config.toml
num_hidden_layers = 12
num_attention_heads = 4
num_key_value_heads = 4
positions = "rope"
parallel_block = false
init = "normal"
init_std_down = 0.0
learning_rate = 0.00457
beta2 = 0.99
weight_decay = 0.059
lr_head = 0.00756
decay_fraction = 0.796
max_seq_len = 256
Each number is 500 + 25 x the weight over its row's rms, rounded and kept within 0 to 999. Layers, rows and columns count from 0. Numbers have three digits each. The size before them is the row's rms in percent of the matrix's.

# down: layer 7 MLP down (transposed), 2048x256, rms 0.189, rows 665-717, columns 128-255
# up: layer 7 MLP up, 2048x256, rms 0.188, rows 666-717, columns 128-255
down665 097:455488474484499494463508514528535505487475508441486467519495515487495518549485492515477499444501453476496510516543507493490529525442503520503516486503463483498512436497480511514493480431490517475496506490449455450472474528537472530460487468481508487537537498499520488474526469531519484524492466498482469485520512510532516550521512523479454515478468501518503548533519478487491537521546
up666 113:491519523500523523524484525509509491522539489498519549489507489519465535515468487506525516499524511499453502498535509512539471483542478473461473453507493465506546503515472546497520486503485485480523496507467459488516483514458490497521478511549520441459465509493505529472510494490493520517464499484507493482523474494528519496505457445521505486499590481505477533482525502506514484488484
down666 105:524511498534492533578503492509494482517479517491501547530493482477511501491499480480512538466507562447489519482495518491496502535517526510472429479539510509480512494541504520528521525507498522497550507539483471519485497512490450500482505496473535504513518469525466524454449477513495493481478508530470492471473500514523472496469512499446497510468499492517537487476525513468506484486467
up667 097:499505529497549515531480526496484518514500490490478526553501486500498521515480506507512490480533513488480476519477485483540502513490503501512524533483536586506506470510560514494494535491485493497509506515479535501492516484567454502500465509518524467481518518508475503490498528464510495559485433534560495481492463491515492462514506484506519485495517492484484479491485500480521517471484
down667 101:501543554489494485514472479478456508512450526507499485527547521515533508545499525492491525485513523519477522470472494477498533473522469501525488538530497485541524518509554505476492492496531497499487541435500499536479507483477503503496448493493490497508531512519452465476516554500483511548465544534526455491495502498470509481495519489519507497509523476500473493466462487516507500513488
up668 095:458528507480485510472498486471494499459498502510556501481484493457497488517462498486511513521487505510460480458538520522508503466529469513460511473543484496493464454497493495506485473473509506494474492501542499531470502492450479493509450501537576515443460472487479498520509533509536500519462485486513519486482546474512458520523505486498455453503457487489500506535538480498474497469517
down668 096:526476436485477476530544499486484513481497498503510507487491482514511467530421450545495493520508509484474493518474528526558520488522475485518479465522522525513491515481500549483457460491512468488493470506529509500508539483522458515517493485522544454552536462519456511494481502503522503482500462459497485494490545489477478489470474509516481467487457513545470505478496460538498487509512
up669 102:519503529507489503511487496511496492518483483489475476479512537423489526517447480487522521483507472505539466516550523477540493524475522476523478519512517503500497505530446482517496507497556514519492497537499502481577505505512496491511509530480521477506550448490513500537505477492467497474485478468517508472516519487468510468502489493517483480501524481512471496482459446525530522484478
down669 101:493476489534496519459479528554471474508491502477480526520497441479487493513499483508521530492488480502507500521503513522514514497527507478516541527487506500503489468475465497478466528508522503507447511473487532483499488533478539519517514487531493515492538500435526505537522493524527461524519498493525501523487502459542480456485477476476491499455506457523524497484522510514516502511513
up670 104:510541521498517526489536503494444456511556502486491503507544520453479531491463469555488474499492481500438488539488484489541507495467481513507514484449508484517514492467485495490514493485483488521457551455496511495524452502506539560557512508457491513502515520497527466533500488530546525506515485479493527485489477494532505517522566487506475474517491500521438489477513523523538491468548
down670 103:502533441488516489484473483503494543470523523481552491521504500464506498477534472535497513490521486499533478528499527504508503516482565525460513509513508508513528487463500494549506491516542472483514499488495501482514461470529535499523525504504485569452499516521524491492488464509487516474544475479508467551490466496508513485496515541525523503493477501496483489466519483507481531473502
up671 106:482483453458480512496518501512498475514511517494504467502484490534490468498500477481512479458495476531496519493485532552536475429509540510523469494506486532511471498504423527483480523493495547509465494488477540507546525509519490495503538525552532477439523541541480497528487527467482560451469472503500517497530488477478481515474535499479502523490500511543492497498527455495482512558520
down671 105:514498504498552525466472521467499479494550495520531473489509473534518466511533490501484530466518485484489470496478499493437477489485517505529513525486500493495494520502449535485526491532482548501495549522466478513506495452522489517534494447498521503492493557506508490505471517503447480469500478505517525520515540522455535496474522533489500495494493489531511499467450488485515501506521
up672 103:489495508538488509487460503498472517488515495508499560549506539484478467563487482493511472484501530515529455503482515519510495496495529501526493446502443492512529455544562478525547506475528510527522481511500511520481458510482544552517499500514523552505479492477495517497484495477540527518526511516461514525556526434486481463459497504484551507499500520477487497491503473507519494530463
down672 104:467539534493503534492527485456511464491535523480458520491473482515488504504530503515497511521476509476542490548523480502502462470481531548528500467531510490477524523469474510550506489509495511547494509486498461529519480508473546507480500490501515527477488522478497516537524496463503511507494556532430498533493518531457543493516489485508524483487504477471502478482466469500496510486532
up673 103:502479528531463510534489511526493548495485516481517479506512539515479454498494485520534502465527489483531494461515497477504505455498520476486532477525490469460479500553484495483507504504470546473471530483546505531523508495481467489485464518531512498506468479508518518510512505458547496518450520490531518525486466496503486502495534475494442504488501484501480492519513525501509499468474
down673 101:476474497496539482485490513512489441511472470476471502543492489522513511532495471532516480496520505499524471510540476480518545550494475482545487477503472482529473496522501487516490486515533506547534538488468509476497526504508543546480459495518487540488502476526567464515526468514535448503520509516507483565484492477534461490498503521475510496511551497439457480499527493481504514493527
up674 096:540557475508527525517479506488507472514493490524510486496502481514513500522520493469471501478535527549492495518526546496533541506503533487508477485518542449542514497486456530459480474530491502514483500487506500511552517480503515506477498491509458482563507525517524500486482523516484508516467511554523488511474513453526522498496458503500478559474494484532519463515507509527510477460502
down674 093:529461533525521494503527487546453487492500486481511471482487463486497473533509502532494482499498511472516509469488501491460534521449478520454539522553522470467506474491507496517491498502546537511505465509478513501468496510512500465546470494497516552504513508482503469512539530473478496516465546451513502514529496492500484513520499492501518490506488508508507486493520442530520465503521
up675 109:510527462485468453537501512542506490519539508519492493472497464529543456445481467501507504499550557483491496525510473498497527497520514505478507467554474469512476481524474524481460516498490481507496534468546454480499479481519525465477510522458495521491530509484448494500506535515509515534532519522525482469507469553520446514480512458480476491501497540492487515527505508497522505497519
down675 105:525518450486505475462495450507500449526511533457502459488534466520511459524531501528489506537563499474492504508528466505513513555512499457457514483517472447486511490545515528509515500487496457513511479437514533496529536510508493491492502492512466473511515464464496462509498489488507468545466510509487523476483522520534444441549556476463448498499497526505497502516495467485551497502498
up676 097:473526490487473525526486531482528524517482532504534519524548456532520506519461538478503472501525490532482498524520469531449488484467496494530538489515512506505497502458495522491468516485443488517500480525520486493482539484516527502506525502525508497486485510482489515516489524500541477503475531509483524509518501493507471471478533494498489482503484505468481481501500462478482498525503
down676 095:505507481493505508503509508510474518553568488486497465543487503513529544503505475529480503515530451505511520484462484454524476511505520487502499552551506477496491538527493480473495506513460517535507450487480493511482432488512471553491524483517502473485552479481508536481515481491485511470531559530489533523551487521528475507482453466466511476525524470465506508511480534480499508490501
up677 110:511513459480456477486545537468539491566508505515498500532525472482515479512510471475469514479493526516540530524515522475495547525527483471464507491500510519529520499480527514483534505505526502534455540465477529504488463460498497476510527493467533515453453497494482464522518539451477455493501524487561518509453512514514485466494466464487497468546479480491511448493488500520515496509533
down677 105:521484500479523490511526506523519546528508511528542499538528501487486525527510516496525520517515496494514520543467535554508518514542506513536484508469499467489502486502535469498480510507497530518489468487479463516527497483513537476540453459465534537504527512479523518523459527470523492520534478560501500458445481512507484500513495542506496529531505503483497483494523506466487521517507
up678 101:529506523485486554503513481465482509500501473494542479549503524480529519475460496501529485510454546517515509485510502481483545491503497485495493487486467462434513512507514524507502488509483527516489469500524544464498514506495505486478479503508541480527515483524504497479498497460498512479498566499483515491504481497551526510569548582481515506516494514503505521504451504499551478505485
down678 098:532545531479488513479496492516525519480459499505509494485506449547487507501483517539513491471456530472508470500467535484515441512505482481483492477457494479470467460507563534500499505475486478503495477451518527522486506489521533529524502471517494476553516504512496507535556491496490516497506475525463489481484517497518519479492500488519515487489508517522480463519530457510543472469495
up679 100:519461495492488500500498521503504524516465526512492506516499534497511501523482503500502519480508473475494509533494482464509471476517478503489496473495445469514526474549524502478460519518468481490499489480503487515508525480531520514496454506556505530528496529478529478505467464515471507461517495467501490518545505495509498505513528514494521527494500509475511509526488548535498430498497
down679 097:502457482448528538481483529497471493438489531536561505472460533507470522493500528456464520542506458544473507481481521525498482527505476551495493520503458534500528515521491463474519517520484516498506492531459501520470475490457491495499533505500549511529496472547527485527486489520550480515490484487472451515486512543514506543537512526521516529539511519486507536543469550508504477521480
up680 108:436514478477467504505475496466485455523457506505489497521496464477557526462493452473526478482513463507517501504489500541507463464515551480575518518501429499465481499502500496441526489494518506499486469464521485460507469468526472472489446507502521481479484482478486495537511540497492525496479504524502461530504488489476501499483455514523459439482521492498483518496475494494540473492460
down680 098:512485489503484479525527495491525473502470470476444538486494474517474562471470533547539500494513500508569495519483450546517465498527505506550484500534456531552491460475510535501491475429484530527463486525477497471494458484516498515471491488521535505498516547461491511470537506487484488552474535502485485495533492515514477465507455492466478491485466518526458498510478513477560497482481
up681 105:517506521502473489520514464481491530492524526535506533470508478515535492507484485539465500466467500496513456501523429494473496519498469482460548509524469488560542474534471485495461553447482489503510527519526513505516524464546479459497452530531510510457506529512496503492533514515486500490496490508503568509516504507524543493513503424522505520519470506498511542489510485500531498504491
down681 101:527538503474518481465512515499510510498526523490478540496469501515478462510524481490501492474493525480523469513485510495528487430452482528462501505511526471510518573465506504501456538496483482471522487480486523531479448527491512477514534484484504483482541546521476464516504513493486483468531457456525549485519527522490486553490456506537493555506527480556495479495477499493479468514543
up682 097:492533488528455532545515493496518515520565476509470485512530505498505518453511498485506519494488499473518466470511540526482500481480551468461493483496486486504543521534448493520505497523481495527508512511493501479520469429524531474492487489505526514529514505488453470525464479469529508455469474516521482508504530481522473547479529531485507449518514509512528481518463546509479536500481
down682 098:498562510525490514500478508489507539490514510532485480490533518565531447501507515498480479490482476489477475485509498501493497540497495500498469461487435525553497548489471514556486511492502517549496499487490490539507500513478517461507510483498494532524486457495436517468529512482477511544529513507468505507500530515492473497477471507489501504544485522542483508477477495517465501525499
up683 092:500466491512491543506504499530493527480489518487485522523501538504525522517444499439472486511523479486508530517508482495507507489473502477489496494487485517522478462513497536483505518531520520512520490510522479500523505535504529485518536516502510472470497504522506517519494513465486493479468465468461527520478530474454454482489511577516507542536520490530500529506533501506513473525497
down683 094:481497518520524515498526536513496492569523516434549504513497512498475517528515524514535559483488530522524536431505484511526516502491487485493561507484522517470515487528527492482519487462477503518498469501490479496494498509473511479488489504460510478526463430500528502475458459478514476482506519460494527511500512541546491524505479451524524503493529498505507494505515490535524486538489
up684 103:495487484523510526473487526470510562504504516512471486511532486507510478529533517518497561483522480545542520495517464524458495542524502496526498501509535471524513528505502510515494481505457489521521532487489535470502471475538527489490450494531503508482496470469472473496518524515489505542495502489459520538496467513483499464504523482544491510489516499499465522556509488464486517497488
down684 099:496516470496466442517501525489519496463526460510542541484489498517499511489486516502498477460530512478514563490479518495476469489524482484526512527498522538513510492457484531470472522443569488501486514511522537513468509432502479468497512468512513484496482466487488500487503491517550514505523494509530511420478495466451525531510535514544497497509474488529516476479499511487511514462531
up685 103:502492509488468478504435520504486473509541542480542537517510485470522506504469511503528465472522483544543540452525546475526487521469493477493554485487490480483510494547487483460473488507486518502502525478519525499533492481498483529497544460493481522466503506524483545478494523542520489490510482502508531526516483480507451500496494474544535479515525496484491519533536526488474475495521
down685 095:505502488504475505510566506497547493505477528476498496492530510515508474511496466483546564457532487485484469544485531514501488539526482507463507503516516493515537543475561508495514491475460454433517485497521486499527480490516451496516479508480481538471501499496516519524493497525488497528492504459500472513476480506502509482519533491512516457466522466476477548552505484463509493492542
up686 102:464476517438538501500505526544518568477521464480522461522511503515475439516490481508492491464476468468523502497517479475509507452518477498498479470510462478468537513508510485494498479538500516516475537477456520502477491521519519502487499480508472433510473504558483481478503504496532513505476516466512518538508567495496483483446542474540484470476500538529487498479540537486501534518502
down686 097:475456469520500480506490567512558511531552517476520489472494526501481475493496474492501515534501492467511507470517540489521506502519491503499510540489476502503513480488549491504510521479544548471465465473498509496504471490507527513513532493442519501504497472498539429481498524496470453492466479480542498543448512524502478538458523503487479516468512535472553519491509517505494574511486
up687 104:483521510517506492501484488480483510507543488474508471487487508507514501467498550505497474475471482508529543494467508489486488469435480513466484521500519514484518501482551470511510534514510525521523529528477509493532521468529495494473513516510531496490500469490514467488514503560429508503509553510545457501503456495500470500483495513502494497546527450499491497532480479475457503540498
down687 103:469531526471455492500527466516442505442466543520535428515540516538499518520466489516471480482479502548508448502479457521482484504501496478521478497505505447539524524563528462508499489505483510489502485505492502530490478504517522502550519478550467467503507500523490528518492545485495521517518517472528499531488533493487514494515486487508520521501508510473515513454488563497546527521488
up688 100:471504490481475519518488496526518479509507530462549524552485515480490542499494526523554505428472528515515507502523503528525473503500525470473495472503492439514483496533477465507506488451512506547515542506501548540459482476475508492509530500490523524504488513500505518459539557451500463515486514451513548541451488512506483456537517533497483485513522469490499515543505483533476479492503
down688 091:507493471524498520459510487507521504493483472476457493488521518498492494556476488480463504478522469546513507487484512500493489528508451494529474501518515507520505531504526542507533526509490506483529480459497485498482533545472479523499542531433526490449536508512522489477545512541475536538501506484491502467457461553464461549480489478483511478518471471467519524522481464418510464450509
up689 108:479485500527483467541557477542492516467462473512541490519505500520478525498457519429495505516500473532496505414563503557516512500467533523488492526485486494490484503464458471533478540534484493542472501515500451530500514490546523523505500470471541505490491521526481510488505459514527500479477501483503482497474449499475523481497515483497484469521475481514529498529494491486507508487494
down689 108:494501518519513480521484523503491506511480457515481476526479485446548452525446482504493451438509511464502468470542497535499532534479525492510495470508527471549469483471507493515505511495534484463525475503525482508471498484501517493505512429464501494464479504518506459528502498478510553494507501508544497522480503504473506512500473507501499536468517523487513459500513500513477477486509
up690 103:467495500504482477535483562539503480484510478502548495477464448549475499503505519500455497510474509485513534516469490467519538487504496455527495463483457508486443508492506509531473496493529449518471480483555510558520521483505551513488519468479504488458501501479487568531492474479491482502499493539500537512492478538500500488582498523491493517529532483466524516478506470492477502505513
down690 103:527499485503523541509478529492525478492473521514490498481500476523500507511514450474519468500524536470493525495479496492527516507524500475504472499530473541481497507521454548510533518484503478498518490536505470516484501480538503578498481492442520492481483486493494493477480528529483499542478496526470462496505490524557493509530516444493525501514517506515506508532513484506485476529501
up691 095:510448526488469491488486466503473513489470483485490492469485482487505524485442512484530510494485502536524496545536474452485533499496469516452472481540497502538552506543504478475455489494470519505516515509506493494516518517536478542498523490493542464516496483515494532466527505520490494457549477489482507528480529488508455464471500496525493485510543526527508538501505531520511513514533
down691 103:474493481476513512481487467493509468505475477504486461536520472545467485516497469512559513488531513509452472509506495551504477532473545529489474479504483478514467480495475483473476532499485480501536491517536492481475470515494518519449511509453503459509496506482471462514489469542514468543507477496505500524558519445507513496496462512502477514479530466554489553508501501510492510518484
up692 110:502515496462476472516498516469459458499492527549489489471496512508469531529483468484469515498496525470474527512523504508497495522531532512523510475510521511491519508492461472467484476466473459501467517519518497538514525462521573486473495491448530520520524509500476550493500542483476529509495464491491506493494502487502508473498507502519498505499511525484519534533474513497510515507515
down692 106:498487511477462492495547566488504530509542521552551504510511470473487502522457544513509534518540520470479523496541531457489538510532539516543495489568498524525524507533524489489485464491524499482540484512522495504488486523520498495496495501488493536510472485503491537472506519518484553503469443485536507507527464522491500494463496572491475487473470522489500500485455479496484512466521
up693 092:527478444466518455519490483502540467475510513461524495484522504504585541461476521544476510507479515518503479544476470514477504461517505498495510496506485458494554512465483514500496534497487550516500494454517486461512490479535533468517505513496529446504529460507478492468506483476478480442485489489502484480496470532497524511494514470495497488503501582513480536513482504500513546488489
down693 096:485513531463508523480526477492487497460501508522474456480456500501514539502517527484463481522491510491524500488495528463454480513497494494498500519502504522485489497468497509538522502511528449511504514496513462475520546524474466503525507516513497509512516449510473501478498504466482473482452497464485482469488493504460489459526470450508523478513499543537513491509482545468409493503567
up694 107:505569539463504481511521516534535499452478502503479515561488498533476496478500548530494531476529462504498487488478519500505481495468493496475487519520531497465524456468455500507542511544472501474514521519507482499520505497535470492557469493516512479513474526503526522471489498481523467486529478461506484495477480445503518483512516504545513470513527534485513453549546480520503485505509
down694 101:472526533468502451465501517497501494493496479510482515522488515459535489469534530466521485482465472511523465503534498489485515466516455478455490483511518505495516507472489478504532426487511528490470507502517512545508493489476458487502470494481535551497484486529462518477460512487484536507468504524484531520462485523549506506491493516545530486491424481475471506487514479511490506498478
up695 094:452476517514533455564497489505522476488469485500483495463509505502528517494502473459517528481513483457521486498484533534494497515522517486496463546521498459518534522471497520488471509491443493494533549514500480470499534508502469517513517531497479480467510487485504543431495449510469497487471471502512500455493522513506505504484513536520540506534511464535481511515519532500505459498486
down695 095:529503482489476484507475480446496541497513526523482512453505479488558479483520527505523500545530554503549494490525495457517466485542518468497509518481508456521504517521508522448481512525472498495492520469541529521504484540508462478457533499492513508511515510485542515456482507492506506513500492485501533469511514492511495495488449525537502514495481479544494509509480513542536473498440
up696 101:533512514522434470506511495488505532483479501513518495489537519483515560513466515487543480506456517490543492499533499517515489503489539506516476497525486458497452479467496522459488487554449486513493521500499440468500482484539487497548474483489470487484488501516478483507514516475530530512510496503490489486501467524513494501504498527501536464509492483487484492467494436485516516527513
down696 105:491506458533489459479508515524450477520537490535483485542491476486504510488505497510508500524477504534477514532483492517466454513516502483505512471501523518493524569461544490520500492507495520504509516486468447532460488478488504477522494509485485514500512486446493485513535505569531501544429495518432528480499488541543472514452534515530473492491516487453494504503479509531486550521484
up697 103:520497481492470536499469527510509485489497513477535500522489487511519516483477500501493470492470500537478507541461504504520500519494502516526469513513480538505541489564449511534495494491507493497447516461509473455478499528503525511512524505554543463461495508493539488467487478507491502528471464564538483459487503526499482473504474485446525461462508490480496525477528518485470514445535
down697 098:463513526502520494554508513509439493464540545487500546499516496488493505516487450474513488507509484540516520497490520447541471495498512502494468520546530521526480527483450492471540475535529498487501531522520537523469530496510498467487539518479489529504482526518510455506443502464485530481499489511513511487507504483487495521506471492513538490513489493550494444512494525499472489495514
up698 114:490496531509482497486513511463497527542483510526496464497483518490500441494518483484493491545487507471465498476491473462492522508491515494521478508463466469477483516524506503545522503495511528523486503480476489513551501483538520461521497476517507463516496463501477515503519534514545458519456545488517524483517522474483536474444475486501515541486485488472517473515502486539511591522485
down698 106:515512524493520515534489505503556520491494517501457502507478564540513470495542491523537505487491513482509451442470470524499492506506498508518515533503517471490482520499508435478492523481521489517468479513525474455471506523480507541500489532547497509524508523517559475487526461514488503501501442552525519503492471538501485474516429494521485504499465567470485506505511473478508498482509
up699 098:497504452487505518487524483492517518500502493532536484529497472530502511485489449454517489462484520509448498437469459513490460513508519499475537504509465491484487476471504545535551499513485468502526495530551499512512483448517486492504531483515544493546512493466532510470486532485502511484508529484532497506509479472482526496483466488525482497507497493464504502497495495514492496525505
down699 114:467461446486493488503505515467519470501517521476521507557496410497530506505515444514518496525483507508494543484543513527455467509496512486518524532508501526490512529525499524462507502515509496473497485476546483509466463546530502501531465478496496491475460504535474511456472567472520493518523501496527531523533489508535519468491490515479487488466492496474532538491502488530496468488501
up700 097:528457484505521478521516501451491501539502468512522460466478505506520527496476510441509532525483506484495503507512521495535502456483497525524492491513512492477505504515501477514514459476483475558484517507523518503503512482492452478534486461515464460485477516480497489530512498509533495516490496489480486504518508474449505528593475495527462488485499502520497527513526485534495460497538
down700 099:446480481486482481509457468496501546528501494499498500528463498491461517438499477508508467478490527509493513572500507500536529499467538493502478502469498499512521495460528484512509491526546483479488512490495493490492488474501517562489509495524497485510508500484516526533496472501494484523501512483489507528478508462528533484476470486556524484522503499488501508466537463504500494489514
up701 095:501496492483476469533519508493543483466452475539490467499501512494541470521446478499453501476553570535505502510520493478495513485458501511480477520505541498456476497490503459497479520480539487556520484505511511478501550504500510536500520469473514512509520480511500485516510470519505513485525477534517491556500466497498526509454521516519507475503527520525497510535465455513536495476536
down701 088:522535481526504520501450470485494489481515514519519520507476549493515504495558502487537526470484493427508490495546519504474491537473477519480482516496504512507527472473466498508465462498487489514462476499536492524457494466526530507503489507505511491519518531491498517513527533494483484499482523510473503485512516446505502525494481484524463529531546467518481470531506498463501497494500
up702 108:524470584518510452514450464507502517495466473572467470462492510503449529470500488477531453442492517488493501549480557468502497484512479508475471493500490472515463496519509504461485508514509451496482527519472493509544502491521510531474480493491475507484524494506527464468482485464462519527501488516500486465511484487509492463519491486495480507554515478501536495529473519491478472506509
down702 098:523512512532510544509512539552530502496471487492542430443523501491449510535509501507470531424490502524505531503492493530509488475498496478510518513475470413449513494508513507511494456534484526506501528455499516533493462543463496535471483488470478490516509466480507469537550504532541486480516527505473470503517522523552486513482527504524478520488487493510482472493494480539483515522476
up703 095:474466519516459515436499507478531521500485457524482489550526497501468477474475484494503462532518539488522502491524481472496521475491518484514520509493488530516514467523501481490511452501540493499511517509540498510496514468524527530490481513509537504496451512520490513499516553494477531494491473486497536519468472511506499501517494481512556499475498476466524475531460518509489529514505
down703 099:523480471485546523506482549537505508476493503508505513530473519465484514448550505513494525475492526505578474498510536472495489499520451502544536535506480490469504518480484515517513564474510495440475472511473500507513476492537481499495502482500551527529516512533493470522496492521473525500538462509520537465559455455547497518514472536451517483466487495501476513470523526534530489524499
up704 100:488457470525514480495480521466530482503518497488502548490499503463480561510535505497522498525505506530504488480487479563462572546444508458506497503455470508500524452504537524490497483509525505491517514469509519537460521455479457498471486553506516469489476495453466491487523484484504541476478545507485510530497454491536486507497498493472472429513485506490505496507491491501517487497465
down704 096:547481534491469560514464446535511499487521505490520550503461498551486513496529495561497495536492527537547509483539487548523501513512484453489508527509460509494540528520530503500484492459550457480476500504486520455490520514528472505499527537542465462495473469457481542515499451479461550508489468503491480523478515518490513508534483467545494575516535471522492478476478464528487511499511
up705 099:505498505494551496514479523514538534478551498463493515453497516478489527496530494474488460540461497480513539502468512526476518533531503534517503484490503520440496493510565535520538544473482484510493525466526506479478509497491510520504483506520533471489452496501477511537498518470543542511463487528518509527467486491483525509507525492483504534478522561483475452514477521518530496502489
down705 108:563521533501484495514513518471499528474522504506518455454489534461462523477525535480518512528485489490476528469494487507496506516549491540494483494471478506530527474476539510489529495501494468536475471487508473505478519471500536470443484506491518512443514480502501480508503522515490453523448481497544503492498505469463471524498532471506493523507520529514488476508495490502496481475510
up706 093:489486490493490508480452485489481547492477419500524480455522450488497495461539492476536517513512495561474534485531515527485449470506484491492521499469509492502512513567512529487485485534492542439468516494521512497525531514449539572502509472512476523493486485472564514466522466495549500545496475476540502519485523507493491479494505499511517506496500490464465462518540517466495489505474
down706 100:457563490488487483547459522525522476489514469457507521538486486456517499543531502478459515502456467452488506455471510464479488497476531545465491513535506536469482487473482505515509539534525502506522478479510464479479542496494490499474524488495503495482534488528459485492497501497476510521495478510495515502505473468507495483512498519502491506449474524515530518586497492534509495505537
up707 082:474506489533519469527532579538495520518548523524501433549487504451510467547471460522530465508464514486510461509503443530500563512493514464537451509486504486475518508448471507508516563512539522520479470509495476479510476472519546515509503515469489455459501523521500538495497464526443521511489520482511512522517477491531481489478507475480513482516534493492501512499492508485497489515491
down707 091:527468491501532525493475525476511508544488533502517480486509510536523480513501497526485482524460472522520486476540463478544473521489501494512485478547495498521499510478487498503473489536486521504501453486457503473514498504530507510439510488523533526497481507506517486496454491504567510496447495473507474480492517507519507493511472487502490468507530512502507563480496523523406506456541
up708 105:544494497473519537490472558465526475493503527544488459497506518495449555518508481496491474480502485444516523555523499505448535485471534529496544501508500465482503488505521478507513534509498488523510520480480460507479535504499516550509494537493501534520517472519495527499509450452479537481535503562496535464508516504516492497503495483506502461507495501466507512474510479470530543531509
down708 096:505489506534498511514487481460512516521513529527521491528489529477497502528512532519450460481483534465461494514523481492482482456482498517551506511465512492504466484473490505506479519540458501533509519520494554456509517520499494504508486492527478499496535467470484527488469537507508463503496486463481508483494494499502537550513495503497502544504543494536511488502475505478552475432530
up709 103:503492514509449500482479569522473514443473507498482483511449473475499542470470547500483503508492553475484531505542527512509502492515474527505551463516467506470541471517546512480478490549484492512442508507466544501482488500508508506509464492508488486475445503570532507483481454499499515522504501557474517569507512509478494535477514473496494497495479502506469490496513535503542520480504
down709 101:474497457517498523490480490518478507499477488489426485497447530530503507527486475536534502529493460486453492526464497515497495483516454502494509549476520518535507518497524532513456489534542466510464495498521471525521494466472467513525457487485530488513511500517495508518523527448499473561531470519527524515512520482534494543500473493446509510507505502497548513514508550506501508526513
up710 108:489474541483565523516448526471473516510472518518497496522464521574492477485510535461501444487513530504540538488498514542497515516533504515476506514509499519494482481502468496509495484504511485491487520456479528452537471505515516498522529503494478492498494482520475510446519516476493458541511484475496531491520492475521507471531491502494471504508526499498461546514509455508458516487504
down710 109:482479535525536541494463495478513521538429508531480517485463508525514501441506534508489516491519549510533512463502496482508528515527517521499485545482495495487440507506515530482497466521551473484505479459525527497516482517510502515500511487496441515490502499509463497449482534485502491538557530495484515513482471462528520493552467481546497480486488504496473485506454462520488504490505
up711 109:458512524499468502525507481482499524529466515473478477491503481485476494508536514517491494495539513488461476501536482495464520466465509484500550474520503549455500473467493555475492511486493524504505549473465500511491485499508533529515481493495513518514476548474498470479478486479521475525488535487497466479503459488516569485450516515520465523488485499524486525505485517520492455500524
down711 109:481526517549475519482509532501513498533467489532492533525523464537504521478525525492499499528531507511496522499475489451514527517531499479494500464449500546560489507491508503493496513438498491491541533463520503501507433470455486475531523503536505504487544514474486526465465530476537484529529540491552486460456452482530485510530509488477529520494486491488527492535520517488452498471500
up712 106:485472517489517490470523475494488497488502471522485457475510508526488526523513500490514487460528513475468473492484536487489502516494480540482492538523492494473470490453491498491465518488447463487522500464518486531428464522516491472480499466500487485525546514497477518494499469497512453474533517521508527478522543483520490519510430529504474497486435477490478522497465496544526487464516
down712 117:494457528508559493508539548514492539474511474484467495488459463532526472465470544476481494503519521494527539489483496476504486503485510528554517491521498465495509470519469469529523510451472500465507524507513474487467481513477508470513535502479508453509552518475455519486488514504558504515476519469476474540488497472506460512522494495480511553510566514523484505480499521475522491503560
up713 102:512500505494502487506521482507498532526508469497492480546477506510497536484467488515519490453503506527551505487518532492519493519495459460516468498534516529518509448470531512514494500531487526487490531569476516499494506454498485496546500492499468438523490505502496520496556536488494524491520527498505480448509475520519518456514463495503458516549486536525486498498474506485456499505519
down713 101:504467493502465446530511503464449487483480496509484480522482505505491511515488514542503507544493521513505506453505513523518495504473526447540483451466473520516512497493495499512499536505541501497491502461517482463517502481505471501535498553471491521500484480488469545518535501517512486497493543474559469518486508447509515545483499473482483459543506507484483498475508461485541492526553
up714 095:518493479482460497486513509530518474529482454463543484497490487527496499496511518491490506528467493505495515510436462551526500516533528472507490510503481429501485473530470458474512520488463483504533462508513532487525505461501464541458503482506504524448450519510532527536477512504501515514529473489502528491511496533480525474512483484494440483468514501478512497528536527500512526501489
down714 091:499501494498512464510453483466474525491519466518465520499505464462533488543478466509477481512527451515507506509517493481537498526543531491536466473460511496525479507492463454498504458537529438532480449482494516501503480530508463522481498521501470501458507500532469505469492489506495488516535498518500476451515531471461478506458552446526519477479458516507518544489479463509482520501498
up715 102:470461480462497494481503500484560496503520493485497506479505468477548492517519546494523464478464520506501517499521478476512515448500520535460474482518475506480470487493492509513536485522474444476468514513488516474521493488505496504477515486493527458454499513504515525516479468471511489496490435506550544506462507481490545501496483497465488480482491557475531501493500528525519471533471
down715 102:551478513497517524501488494506498497485519488467524509496497492523535529533502574435542495519488508518512486552517544490465487466544519500510528523508488518533535508486510516474513481509478488484482457471485506484531502513502535495471523505465475505477505530493531535506576502478488495493512494508458496486504473512519535557532473497491476501514495495480520505519465510486497544503528
up716 096:500512466491534526497482536457473527485503468496488504505462510525476514469517475522519489480521540495468529556515522517533544418484543498464489504515514513492481509493499496496538508495507499550496518518542482542529531478476557484527467488524526490520497508499494533460511537501454470489525466457512494541489504565539482500495466506514519498468465501474500479516486457511476462452454
down716 095:496519541500467495543495478518513510496485503457491508463504499533524502495493488500498541499470484491519483516508521467470521466499464532475481495498523458484508491513495502481461513508500519467523519532502461523490499506489450489456489486523460485497460461524522474460474495508503507493475513521514521513549474489525505498503515558558488523505514513519503502534481507473493534525526
up717 101:491481499514478542514477490523497543521508479493473535469540469479507501478483501490519472494514481489513460531488474496531483453466521517508510469494554554504487516515489511484484510514484503487510453509449504495490489463442514496534489511524501499528450520519468517443524540515512526443486504512543525491498538502478495494499481522529483538495488490537492478479457512491470518544555
down717 098:491497501516505481471522520493493469522508498462500517493514499499501530521501500484510524525519494508503498512460479455494504478471483490526544503500484460528498492483457492535512515511480501497538470444472485518515555468407498470502512531522498467461542521500504492519446497484522517553557513485483503484492462515547481490477500428487518476476500510488537493511454500493498451490508